Weights of a small transformer language model.
Size: 11 layers, vocabulary 16384, 8.02M parameters.
Architecture: RMSNorm before and after each block, no biases in attention or MLP.
Training: a variant of SOAP for these matrices, 325M tokens, 3337 steps.
Each number is 500 + 50 x the weight over its row's rms, rounded and kept within 0 to 999. Layers, rows and columns count from 0. Numbers have three digits each. The size before them is the row's rms in percent of the matrix's.

# layer 6 MLP up, 512x192, rms 0.119, rows 474-511, columns 96-191
104:411481553544547531473523551471461443544532465477571458482487521471552538437595498543499460421503502496528566469440525458523532389552503483520541472476454573496448547459542557590477514566458562563433454497495535498535573417541529546504541571407488461530376520436509364493464558526524598556
093:577468551488579611607557443478508468522452468473456464603527482549518501479510576372397453553437539431567521526429433531502485463508527527528459504436453505471517481540453501527527521496445582442481393605433489460569500476561456463459402446526443574487409546524412566431465455492465529499
110:487579485532397409566422429415479593472501492408484489441554393449491414413500489501527490492517503462523462578452594407446549584476545432542504493552499513457546473586522490489487465474564542515531527532505487460458539501517527566478624447495500504580493508562498479441572505545415493551
102:523503584476541557487419508538566467500506491498524448557515499405465556410477517526416445461571457575600485456369491453557499501454494479451572427538511554495603509423447483500486483483479515544518494482432507453450388479487525451454420493549519467504528464526528550556540397389519510504
106:458518517471536494560362491463383467518508431500573415604603496496490508499620470505505485526532490424560474431521428489468491499413523434562588459416474569550515526520535499363546555468479554540551491561552546466571471513571394502469434483398513464613543469461468535562533521438489557551
096:497431557425534469523529542493529469449463473458461489523338476509500550424502508502571547490465512543517552521568419531546425628526478512574514493524406469516509558497481454415498491470464511541432452426588582510486638499530438538478565411462491413599490605530498554505408420560477470570
093:485465574512480568465562507480452458431541514563470500497547535534410556524500515447479434483507431424476501479462523567560553407467539441402440427489544530427527521472524591456494486504441433592480506516529501449585536527404562489426421402516608506468522561489425445431592477484575595499
095:447537456560620476506493512537391521590507600451442551545558559474480473516493601528526526536514467483467458463519493550482507496542468509477536336601482429553461534543483521517447552514474448540460533532576534507603558600446404467547471450465432463462485423493447403462553448571473449424
090:565554541547433477493529509426525405503416576439445451595509551621540488528491583660531568465513515546446474473478501445455508621544461528553498593506446546525540458483635581536450577536539488501508478511518527384571506533607472528552431477493531565517494463503472540570481488505443505460
107:393464549487553447484504470554447470429504525335554492525509510552630466541448578493442467530440534419411489488534466439452540444464424552529459470467477515498594529472460418571482499412514542559405529477524449366527392485542496511524483477486473404533538491452469502519538535481594503477
098:500584429484467437523516435449555464492431510493473543435497467497482369562539491431510519509523450513529481417517541469541562385636522468490581494412592375483414500559579496445530519517485472579512564595542502525497441586547466473484510482567510500506463539480485493419540408527458533444
098:528553423459494470546547525525541546481485474552495537527541492568459506489503495567465503558401473511376583458464494468483511538491432473475461548484554464425451461440649432515450516562508448484514495511529468478530510554460594427622515447572412539461448533503505452532531448563512479437
101:492446526458534593520548505498447424420519505508462512434536510521518453527522548511494501435447421542514616451511411478589550492457516540485491564458538493480420451546510488588500511518526562414421394522518509499579415469501562587556547557485568524480431558462474461549480479588540459486
101:528508442477489524389409470515398495521584535417457488539580558539595569507494479527484501483511551564540469484554458510555505504461572516518542498433554484453547470526490601600457433525422481500539465463572528433466437559540539515510563491410484459504561494599461500526537548511607490564
104:418483500535548576548524481569541497542560474520419539478410534475515502553520578518454445500504486562462565419543487451526502514519459501479533521474527534392539451517380545568501543439497489495393388611362602497517545416456474530428499503467393567566429627497519554407455471472525536508
102:509557474510467506513506552606471475445545459516423482538509499515405541456499499510526510509548409496444449502591550529542495447566512475503429399436534411574602460361427578454455519472514543419501515526557544452522511538482469608569519473437525555506500487549528423548550518494430513546
102:553536549418513516423421492473513547488487605471481444397593485458517525432461539370501475542540559383467472536521499463417569490495568470460578544486539591606505413537507519457506506504449557503536449489610510414465491511586488527496539540447477455391506491529459507463569431556500477543
099:469513516448451465504515488451541517494544464603521518549517572557518595537575540575533457451509479470487415439532556508535475590508529516513544453573475450413516564490393550484534465548470531541569465438492537524530444480449443466434521408546431546523438393506506394461507590485403562501
101:532436506552520538484434525471505508528454478550534494491509489443469491490511434397480594462484487560491494528528500453490579491493486513417562466581405467475486528567547531467479527429571488523511427429476551556469486573555506545365590464435600567573501471558506450541523426534419538450
098:511535473449514518594536501470398484520491486462614593451503508479553541515570546518501502432560504522490506432525500531471465498492533504545498471488599575539595481540542427426576520472549450561530565524555514530482550505527455504467442375546453580540460480516492534451518467446458518558
107:507541560531569544502440500494467509490416425588466433558404516582480455483510515515530531406607586494506463543485528509471527518515535516450597505512479484485434509452501450532518484442488516361456508523526580466615495525572488462492593475513493416441524509561466461580439503501403435509
090:492537517424462469533522501520541512538486469527480493404393409445468442497550542472475497473418552439507577594522505474570501583557487579517479579473497555502532519487482547491429472429576558448475445567461519475497522453477507548531572438473472462519518487556497541477436534602499438553
095:552446438585419479544591510458456516393391450439473470464476493496424343516490557468486478515467462497569552453494527369477560457592549515561536548533428488549441437481523510511438533450557541494456459461545429557598517508548521508477485484461442555516463512547514510562579585503492572547
100:471453559502493533442505568441578486509470519515527480466559402564581474478543451489581566538400485582417471493582517555484534550459653405485522440534540594472506492471416487501568507630512468565451517469566483430469457553457487519450531488443477491481513501500531546557445568539489607478
092:507413470489529435495560479480541551551509441465493585515562444501467541435563485502486470410474462559489499409475491504502510459464433501589494434458489635498553514504398523510467576611515467476506532516575516495511516502513511461471542484521545496447522491471420472517530465495555474491
105:465501439396460554516562542452485504521506422440509555506461555546462518461515528445416447478477513587500468507535538622391436416529454538425483464522566561433597452590500411512547544483486523535545448498507501474522538586514601540544477499509523522598435444494502497456478597477404506613
102:521540522529488522474520522509470450558518499555438534428462552591555508485533446516476505529506497579450451507484496480488526531559581475487471454590522528437471515475525510457452481478512443577431495575497577428385487481522560492513595535517478514530507416591696479496444489496427440501
095:434463484490503469581451526420557496614480540458535570463524518537388490495552476467530471436399541449394524480546411452490538531515450552431489612546531530513462455469544440504484576456562426483501481512522544536431540566555537468542545457570575490501428484498559479537539530461524396539
103:576604465494412540482495560454421460505533591459503398496527518551554536461517469522464459573480526467516513511475505489431465518522489548556521505469395506570438539524485508569499537490428503558554478488482462467514450478418484595492392499454559497496513440520385486516557484467527538471
106:508550458476471484484516509486564540517572567455531508500398440422488485528529542554533501509497501492534510510512483470458485518509520530519499577520508469574493452518498389472539420529520471558542469535473580449452373487581469566612562356417469537577459450533573553530393548490549459548
099:492484454531518468446510525529469623535570530520495498599378456496569525493484391448517552427462442462485507430516585403513529458588575357439518598452515489500560510562415444560508451518460551480542556476543487518540477556545506500542575514487548500527513454533581504526501518477512434518
105:537475494435531523529365550523470536504503462526533513494502523608515493514633496521455590563494456525525502524483467546530466492452530545501541538434487616594349444413540521524469554543450642486548484477493523496472496484484473480578455501559505487500484472464518428554467562520348483499
111:482548564451496433580507550609519493466519397420557588478504464527479572551437502424469501489585468488469529492455381518574502415456477505580583581377523457418550546458500530465500508501534508441534518532528539434505459512486448505468452495586480516544473486514487394447416490593532421478
117:521505491528397429479465445494505670522542466490520491503454487401474517546587467421558560420496476486575518500468498506431558463504527362608454445510659577560560477456510454566492475477431526493509460524474566484493486514468517508482514522458504595424549491496487521517509414554538524543
101:470505449461509498522513526563474472467529544406538514439555550591531531475539537492456547510424534511390459471506473479468541443466492494492508522462409536472508465447521452538539489486393488477475465478484500515519482541457488456559430508471520528468476461461437500633558531568552538592
098:507402418474504587464498459489522425535461461525473490449426567473525549557579536530504574468550556487467435581512449462462544490432469475512581457485472497519531598543536565465417465556523522465451463516512485458508409501371496521580498547549408473602386441480548510493468521572443459614
105:544542510545404478539536585555493411500468591466533517538563433549494509489501477499542443577563474468447446440532477564500511543480434429407515518499535579520577517488485521456512455394504523509484524496562455426507515475486544565472442527654538553511404451506552522510458471539410506515
112:454464513449486552479512506497502459535548423401438471526583538382574394504579488449527586493625511493569453444541536503515552431566563421495510533515510566520510375484514484455502520424406558590557482486474495580444538516515495484396554510574501475474524494474530475553518463448504429528
# layer 6 MLP down (transposed), 512x192, rms 0.111, rows 474-511, columns 96-191
100:528566545487442462580517526542543564517518513489467487398487427489556521604493567473498497474577518509554487515491452472464451521497443465555557561533539454485472507510542483459609513478565518448620551510490500443469447442493434474491480490522545513491573402475479427458530508445470494472
099:531545467455340470467521450487523531478530489487527461457447524498502492470494511588508465501440387503447500452473503427440525519479472550585564440468541504587576519539522483466493467480557495507473514396451450500503500523504470552562578604522449334433516460527458594559504592429541540524
114:503517575514532514542476381569437507554475542566453472385519486462563413430519508444533470554512526409537463560550470485539443463484545496451598515587523431536461403428478559478511398528462475601566532487503637534480546500496490413484577452499454538443535449519557480418536519454505492524
102:448500437552479442463533429479475435474641510489468526560568464533452431492444432469588458528512525530452498454500585538434528505483566529547414521487553501569374556569576543493529561455552431502501566463502496571526552512378489487537568496476438495528497534430515506594495488554566523447
107:511429569439579513527547508502472463464532457490559457546543505466508468449580542461433524456538510464479412514569546540411419457480581461480600458601497539503579435479609565556440483482555428609517522552498542534511537478480385504482467513577501531608503436439444464412430556464493570566
100:508558451542520596522436486545504396495582519520513543469456470474501421537488524532501476559524451436488459477566567540482497526635475627493388455519511561458499478586579560560484468503492499530493510547408505494539459520438525582506509572487533546470544410456524577554515598440509551455
093:513542450472451475604465606519548453542539484475532536547458482508521488450523510560495525479514512521470385480491477458569458517624577608544573434494537444528583449585551413428453532472429490398421458494455458505447667504441547527522595450486520535436513439432547488467535547530420392534
093:545519557490578463484484449464472568519604446512390453537491399494496485491539567416472541503488505457529537545480617526387511508525438440640471512482472567463469401628459513519476511530477534503408548497446479559538563483518442483509489463589484531452525512500584450507493514516552501495
099:454461487495454536460577543539473449481480509487585533562434502494461505450473495379477453464454547536545508497540520435548535482473460432560562495545584462465483458505501521469512522587491536487493506458511493440616492496525586500507429517481536441523443440475477512469530577450457464525
107:447578484494514500587541512548573495519413551449448475500539420537569489479580512530508484429522380474532523459415446487444529532463501517538473503512582502497498473470525462478498511461532557510471530523508521497544537478400518396557468481374557476514521548519522553550499549539552462514
100:476507513538486478487591480500504558487546449539500502470407577491494490501408499461462498552516651487448452476534534535531439498451524530531470515538505503418491504480594494443571436563550509461505444476617490500578525482510557478499533530523474436467537509627540465426518530396431491544
097:489497520478511450453505480486525563553532428526403503550504474468444510469449555482546550554558473469487548583574492508489496503451518518496496446522458584627534476500510571561556488486499592534486557532479503581467530486590451474346462505367555441504533447505471567493508534507512512554
100:444447585484464502439629498452498522484473583479509597564506469459493556353498511518584551502546423462547428556531414442520466440534530497534481388412515502528482529475543468423622461456541523467480535443482487528509600485387536514457466550523406475513481573516514463481570544561540476529
098:367580505475543532528564474493530516445461519507497469426448488490488492596533418517480601418571532483564504565384514486512534488478472496500447570549593417587416447547550509452451439511554486397447508578499483536462450541503466437519394517461459575524480581475525557548447595512557570460
090:583543539423520452460557482527559423527481444480526455489557469505520568501500410418525514474449472504480475504481467510519529521505518565567496492549475497617505541561582430449531439496523496517623554433571413485423492540461437446559449419561603491470566443513476438528525449536449441467
104:466427484526532484516479496510527436515411563499543493399493387529494483568451514559585518599514425578517543472452462499524561547504523551479549565480439499462507434527500498483499583426593487471515587468467539404492469417466457535586473480527463464388507498438559587468497467481511508537
092:495531476587499550472557507586483540545509442508501565573506353464534531500526427556460547409556574539531516463487572545513466394534537507569567450406475396445571552480532512505521496578537515382438524510410613510425481401427524540467489594589538491492491485482530472540450524472464399474
102:506507513481520530488471519420502495530519535442482474431493520562490490519445534563529607541403486469427531585435431429469439551472448549411453562551477465523529389528554607434483461469481531461546591559575539491525509461546588452518504509466439529459463505512560525559405434451460457601
098:484451564446518420484424426586492571494577466484411472534501413465455506481493550539483487489579498567450488561476534560516431455506449541530502510470565535452407508500504540504545510550531495490515506501550360505546487505443439440559535576593469555474546486442530501574460528421582411538
098:494499500516539495517428384585574495481523533407443597467590440449529539526582407488518581547414491473494491405429642468494472509519599530468597545520536448543502536528475513497476457462567493499478514565480528389504471433511471518440530455490511499504402468518485406577522446477565533554
107:532510554501475424519588518593506555410587499452558564491480360486510472579587497505445515393437493503519551460500481489475376472472448469584456459440538504464466612518451481575501457509532499543417477527440496573414461430452462554556483497458526465527510533456521478450583468497532505499
093:474444486627379469487501496375524514575595528488526430533529522487487610458429535452527465467464480491498426448511546491544447517464550414486446440521486479538562472395504525480432592563560510547443451599392575425580520424575443542479419477545491529597532500474461520628502561470521476466
097:540461549488407464508450470549491558616469479432527583464425479498543501486564452468478645463533508437386515497545563574434566573446569518531520396534483600552508541572453550527599411532456455468558529533413539520484463466405432482553537523436477496470514486530550590509494485530563457420
102:541552546642520438536566530506339449499472488621492567541549616412497480608504545579484466529460498527579587433598464533443413476552470599466490491508482495443491586495533485589569554531512513473489514574506460479589509488481505546495420420477467493497474506550404566511573525473471493473
091:510552505486478450516462525427574454533449601542472427517530449456479447565410572497513512538520503399489481518432425576439451590473518526442536479483547413439528451522550421506523512504526545501536413487416435558477529472532548529485521545528459516480533551537511468435559515489413491452
108:539520504548543548448544572488444463518419503569494511525492516593482429500542488594498639511599461429540530513420517443535449466478541479500446406457508468487429488520529490488531519573448438607503528491556579522497486474523554450413537541458519412482481525440503574523446418478514396500
098:469480507454495505518542475647637524385443468469560558485494429449527506472510500540474486483539458455486523479477445482510456464483456519496565495423564479553449496451411547475584472478539515452560561405450562537487586481421504481519460431417545434580487492469458492501515500549548547564
098:545506545497610508509542507466479475408540360549457501493517504475483408493488501490577517562511454553446443489494505467477459497475512461464454477452511437483481518586572595515537546584475602566520509485525475546475452507541489590451504496449474526523535573417415484366444479524477515480
104:454548472485432417558470500512580453459476495478447541472490543435515492510621483508477510526429511505494499467479532490439555542443559541416499666443552466520593552436476459379469459443607457498457494394481519490537469494509477472481448466445524528481438480386500519544500468464527523536
109:469592457552518517452534471522594479443379488426417470580517529477438449497523454544573522541497477448643481500552379511497586504492525522550510573505524454488570412407557435450429496499523566554497473484456461518524516480404511504414547506561434431526497567521477557480410532524461455497
096:588554458502439503520554507505444501507363522541542507465570475571521441507445555525408484478402586483475534501491586506417498426386507586557507516552441560485424474462478495504530539545486472528465469491559475454529471577445404479569554528483528539565472572540587449453462499544497521430
093:510511513514393404493619548602540494453608622493541487469470524482535502515433542493499393474469457493490478467452522530590463531544459436504465467564500431400591475577566486457535421408533428540422457453489462518448440475459440527431513492450490499482547533427404519504587422584544547504
108:439446578491537398495576452562513449470496532478496441520548502468579467491495515539495525458547506548501568586502352500489574493391470413476472490623531507475469539472435495442470499496459305411500556534556486429597399500416494506520468526466454502566515491438508424500475520524511540552
110:522469480500530418502486479482512515402462574440454490423453529434408584556564440437453518406449493490435577439470495529450493573513538442508529535584566557546562534433422547579477483419400555465466531492445434480558593465480568508484501505473553542438483560495462477386445501399503460535
099:593576464511459550406472446460453557510707489580568497516515508512515455521561493487485515530487441512469583425522534506502467551565487465420531487467489531426445517554515478539477388487434546520496503438441433550486524448441430491510437497418577503519463489471461446527550450580394509548
102:455502435382451498496538554628549462460375485587562464452495478505539457527588385463512493430596466568515507546495388414400542445496583515484502512562420464527522513564474509504547496429490473520568544510447542495458495491508560496429524496577527497532546431547538447530451468556463465558
108:537619481582527464455610514502497464565484576549474514418549458593372487515507453419519505532537441523428582430506539593480551519400491585509392496503484612541493535478468562477429457456506487425484581509526547509472509462501474580462546461530469580508502518516375557447495417595454533494
116:440498542497501607563544409521401612541531463508521490489594495495574477500511482450500525536423521571496583539540475602532533430556536556548528521602401464463500349505509480458564429496457437546558402523494552493547549574511487417415511415530522505554429494487558483407485462514521496481
# layer 6 MLP gate, 512x192, rms 0.12, rows 475-511, columns 96-191
099:495505442477482504501510392395467601453391465523527431487437516617529547509490494500526482563466486446486425506533541527419435481420445625532505430467484532521583501439460538530538520443476527471534472470460549496462483516486452556499477620512396476512515453520498487524474561437492487471
103:527505448508508500464441395406452501423477445540486581396576548475521595632465542420534517448465442545536509560531451453429521525532503405562438571471511503523458454445494520511574541580464481559396568513565536515502477568454553557532492503501514462633420522564505502474512556525521508485
099:502470490589511440473464373393503362501504536537468556520448480455502478479444529529575399452496474446465401533488546570457511575550585551519501441565586403568487565553481541522541490525527481450542591434469529497515499539419529485475538540445447539580424478502500573534579454476540513427
101:455441480468531554483491580470402506563508414537519477492584458512498501446485521426470551509500566438526479567505553479471487411482627363522585506541498477447506425489578473565479470535525457574589445558519524489556512569435458597515567489555404552588538478480458513453503537511535487531
102:539512486557522427434532543488447602507475488499461424492544592479564542500581432441482498511431498544531477498452477538523524432424472406539594489471519443485547531359460487518481496484535516469426474497489498505489451568598496430548477439474453427534494515473475461438564480594476433507
101:498482406387521510574515557456467415598473461519498477459526444549359576398514566515458404405461523485467419508509426531497479468582546567531527573503509494618575445561535479447463537463401462435405506417460494446449626563464607514492567487456567520489516538410520493425501502501458420500
093:482427490499478568502549452532578496488492490623530485456463530501509492483425520555492472519596451489472485426444442549461433443510476479446487557567490517438465444506539471535423537567522536392623427489480540431408516560495455513524444463543534565471430488545547509532530639559475590481
107:552444533499487514433592511526500432459484489519492477599413500465469514474413489386461502441557504465504497492515538397485578512458494472483587452572490543517490402534554547442587473599405493472483476460456500452524454518509567529417416486501566502505541504500485419421446540475525449529
099:473542461410451509500446521552505499590551574456415551449577515554443554622560571502501481525481449470525510469464393532444471470507491392515572544551475464534605525445422457487435546607575481536476547546572476524519482481559497462575573548472428548481582545505465521457492468406445524432
104:511533518462536552550389526382595476361486589370447476549448512468513410609542508533517495493428499441529516548588498472489476537412549440520582570453549499522533475560445491488449481516452549581577442506501530567525529485396506453540464438450474533611457470414585481545515535406520491513
097:467491516450472388450480446588485434426567440395525556478480454515509531464571487442389513462523570612462455544452455548526461553523383534432541490437532445512481506470558517511532551488536443524514484538450446522497508541465530563518462470627539517476473543501457448547523504448485405438
101:524569458546434493484537481505544510490501418427508527591571595573466578492477487478494681501512469550508519485581505530529479471602444503435479552569515478585512519595544438554464542536507467428450534528445479421539458596534447553546573458470424489566605398481561458529440490524507468514
112:387552516479564514462545500434477443536668495504505570467434571482458504524506402464465522421474461465619495520506519554546540495416454502525500470564572379514495467510485524589483375527517484480466500473491563491490499517513536434514374548477478567554525497432479521563514461468583548447
082:526580550498427494570481429443521477536414501574511475533477536506454521491493559508457473553520517504571503556566455475537473554503483456471573557525487395544434563587401554492469411611542609502523512477516451558517510518525439462512504526485550454469476479481505468460472451509530404504
104:462542482552499440428504459493473533459532512514346527550501548513519504486437548485463514461513502539572456468557602606504505503465586482598449498593570449515485574530525497476449399577444437607489471467533419461504403475464490419485441489442535534488494475542548525567429552512485492483
094:521470544515506558493547433477470528485374506497457431472450540430472613569540500477454484498550555424522465550517444560475431500520519422532493493491536425548498542583466483427474501524488530513544411464491473515509446477445531455453450480507538481497498555505533524481563529489345522583
102:336461416512478513433464415588568552491433538515389531546499529446509552464486517451500487485571511542535430541533488434460518456575479380565531532445612504466469524411445535568491458488508461524492534528470464615408492562428514577530495496550473462487517496485572416532449507545531494490
100:527443485450429533397434429588487542554531403495447460487538416491527535511508562459494496470507542524508515587603534591436493489594468511470510471512578524518435428452537558515481430511512533545470484554539506497513621564551468500551523560531614581459539489513459503514501559457493439412
100:553585484512457588538442465462582504498510539451463508572522452487561515404575482406538510524550537453550488466482471542455471431457551553479703504547478484483520505502463586465417450542491440541381547565513527575471561501495497546462579516491445540515464550576462475538501527438494458594
103:482557424491502495488462537456534448510462431453559479550576505492529502446559506518491587476485452450539586466511461498503543516527471526441430567407457450517539434634477487497554418602411536508524600518510462615500526456481462469510519595494442540530456432518568387556491399512499550431
097:454655493421518461419538534458459574445474526522466492443485468561528399549536517489499543435517526559523506564547467440451505601522483515370561448550458505442534483563496412500542539494485521526430447517502484479585505575412491450405564556439474477462539517457482542536527565408524560537
092:478522520492474432599502498450591475547572510573485482453552562546513561559501532516556448559533616520480517434459554536414585483551572550480527490365523492480488477483516446581491442549569541520472548557564432498491538481418486477418571438437582456518502521478499484524433585559420437536
101:562563454668501461521537483471500472519350490526530586521572584424474447495427587624466520503507468475593493425586460609499461550576556517501541589482594477541564618506498557597597551512527502482453543496515469473538518455460400479429439503496456504455520527533442503443426434393505532494
094:544559457480479482490464489413550385414419444621540466470482568485458441493458420452506504518592469556503480519418397494515541487522553474537499495580561443474453375511532401478494468560586425472558432458478474503505525535474573601438535465512511525389537616521478545516465510410418461458
101:532447453422476436523517444494481543539462512425470561531507398513508486484494460524468510521440452558504473570427508552498499394539582467507507454525540498495479555468508470488458493378526443395592511500543558445500518607530524438560576481558488524488490537526509473548370423519544422442
100:495482506530599568451485506515492496522517460517516532509549578539487605501475489467466455467521524448462462447579559530630495509509570477459539476594467482486512469539490542512514461546488543531459509571466477410453521507512494529507398605566476389462563501539566465486508530481480507430
102:586480441585434466451375519556544515504576592584531512554493490458560584522552486526395502484478492490529587547526533535548387475546571506566559432531531509537504426433408445569413488489496511481483452524482589467518510410471497405562418626497603461438522382531512458520532470514527589512
105:519497395560442477549533513585448523473477540517446492388501477582510497568491448553552423479603545560577620495558523472530500541482454446473518530600458617510444445555530448441420407536404521496460417521511393516544573512569510526488517488532466529501532490554467524424528484546522547457
103:532536427445483379516524470531494449510576532486460544514541534420489536547425435453505504506483522480469534505413394508561556447527506463475577468417452449423534458559562515461505508591545513539410434458546531441479410616470528478471547477567461533622545457461620497513478508531546499530
101:559497466491515496513549403508505438482610545500458498535611428482477462555512597543455395514416552529474546495539445535465508469481478482470499454536473406519488556546483551545606417424522448535408504482510433513476569487488453509562427458486544540482353524481419464428425576557550564473
090:507520486536448390461553488507487509545510564552499428454476559547492580519436509424431438527412515462503437558554523500561497583485501497493528539497564460533470605491556478469430478520493440471487497489515490581535583559529515476533504484447512469424403498453517451449463528582435470458
099:449463539421564403463499599529478503474542502521479464587543585405537541537484521476548487503419483487458519466530447471525542455417542485487566472392568374457390616486383488568406535535524522495509483523539505383524484507561562428567479487401482502420486502486499464493488529497399482558
105:465449501498501494508398404505476447537377552402451542531570512526516520503522600502507540385452523560404449546476528519548441436429575538500535580522505396391502542541496452521450492534509420480493565553539554452484526499591551506483439448531513475464433523492514479552553493416471424486
095:503522438446550558493481533431475543455381573458462386532517475536572456559557450513540490513438506523558513514484491474514456477468377432419512511493481450491429417555466505494464434602432556505419467526546479603531485508432567453442484516484564458430490470358449561534456518504499514555
101:473547471396466450452478509476560492418442455424544502430518486494551471537549496508434473477577493427647460505539490415426464430533493452476447450524566453540453484430554477567519424428519540456614536498520459494507509537492530474525424531587523478451589496482559450537497390469404505509
094:469499464519473442474497513493525492419398493496488524491607451535533509526538648549578484451467564415513492445502419529514460560521503504598502500512501538471424542492429589481505501448481494613457512496570531598550456531498466431545476418521446496354516565531535409503469561554409455528
103:445456465524576478457499556504535500569453413554508463545489586443444376551550498516471569397562460532497563516521548510580536457485654548499453493527519463525458473543471527442453477614516518560545537430515497469502429489512466530489534568427543484496522540484522498529508339469536420571